config = dict(
    rope_fraction=1.0,
    attn_scale=0.125,
    init_std_o=0.0,
    batch_tokens=131072,
)
Each number is 500 + 40 x the weight over its row's rms, rounded and kept within 0 to 999. Layers, rows and columns count from 0. Numbers have three digits each. The size before them is the row's rms in percent of the matrix's.

# layer 3 MLP down, 384x1024, rms 0.0842, rows 366-383, columns 128-191
096:544435548531495502505521589521486475528512454535605483470590569559462436429452467412512516485483451512496447471480482444513539495487501475494449469435450528503532508506531548501551397476470525
098:480452516481478507473406524550541534490473488527420504453504479453529530442564569474472484478425534585439527487491416552477539525486398540502528513485584513447480502581461550517519523531550468
102:525548434536439505558497477487510545466496546501484571484541559433479495465543440586572543489447507474526467438495515454593472497474517540531502561507469481460447601510523499528544452465467521
095:512563564425539517395566513501444492507449517468454526547473516514580506530495536551562391470562507470471515453521527517507501514432454519463484507497476468498547466518515527539477579471465512
100:501514447513504491501478541522503525522457450523487494527512501475517498504447469494478573479446486462518596577510450541533458477419475479508536479566550539514540537509479517494474521491491486
103:508533436578517511507544504520544493545547538535460482509399503540472531529548483475501451468502470538523518558537434477484518428512448467539509497476550515486588527520546471531461485527516518
092:431417487422494529426536547469511470418544464447494485449445520481445529540498458537471544498584533498535454542471545481492483533584545504509517455505535445514501567485505528506491498465492491
097:533442426474502536491488521525412477509585527537513570529472520455539514492505431492493466521506558495472530530489540513462510443596492459527535418479498471440497489437486515562577445433465532
105:433490499531546470536471500421482477482513494540457459431532597495528572536513488463432475489526424472483496493473523524468545506456497550536478516527493453496520486533514504539588511520513596
102:551537533503450544526516541433512363510445498503552481569539515593529447451507522487394473528406495568484481542500490478547487550457540455497547436502555515495567533507487428488473496532497548
100:509455478487488488539556475516455515462527445439540520477422485553552486531460509492501525489450441523563495476462484468471551558526461484445498523512501467539466596561534477481449537534475539
101:519515471502495541476518475408507495441495498542521479542464470540438532457456501481485533490559465496459468465464510454488566496425516574448515484496519475475507520461478548532521450537505532
093:448458541567493508437479463479463491487551539497526470502510442554478537488514461498437503528454549508459517501518500446510530586472488536533443488423511527474507478543563520464460484543495541
093:564532507507463517479469530501443437511542481527478507498539525504500496406508527421442534518484467554482519478485475515530507494467438424505472463558472495463532560449535466514510603445526496
103:608558511505568533466531533490472468406541555520514547512471515499501525457497484499504552522520431461499523579459519530468532522484457453555573546476478535539440491537519452521430550592489508
094:519443502519554499430482485554560553499454508468457445466524483457527573492556445504466491503525492516494547502502515497539533432514529456519515462491569487510559482511501495512579554532394493
099:454403480558464462523522460485531432491455498485504492509478483535476521446409460497474469532449496506462514499507533503519486455509424456484496455469495514512504462436570536457475491486578447
101:425551567500448437461453523453597482583492524484496436488522563448523494507504538509532441568477457485515522523488498535519498586499528541533487513497535478529457472445438570508452546510524570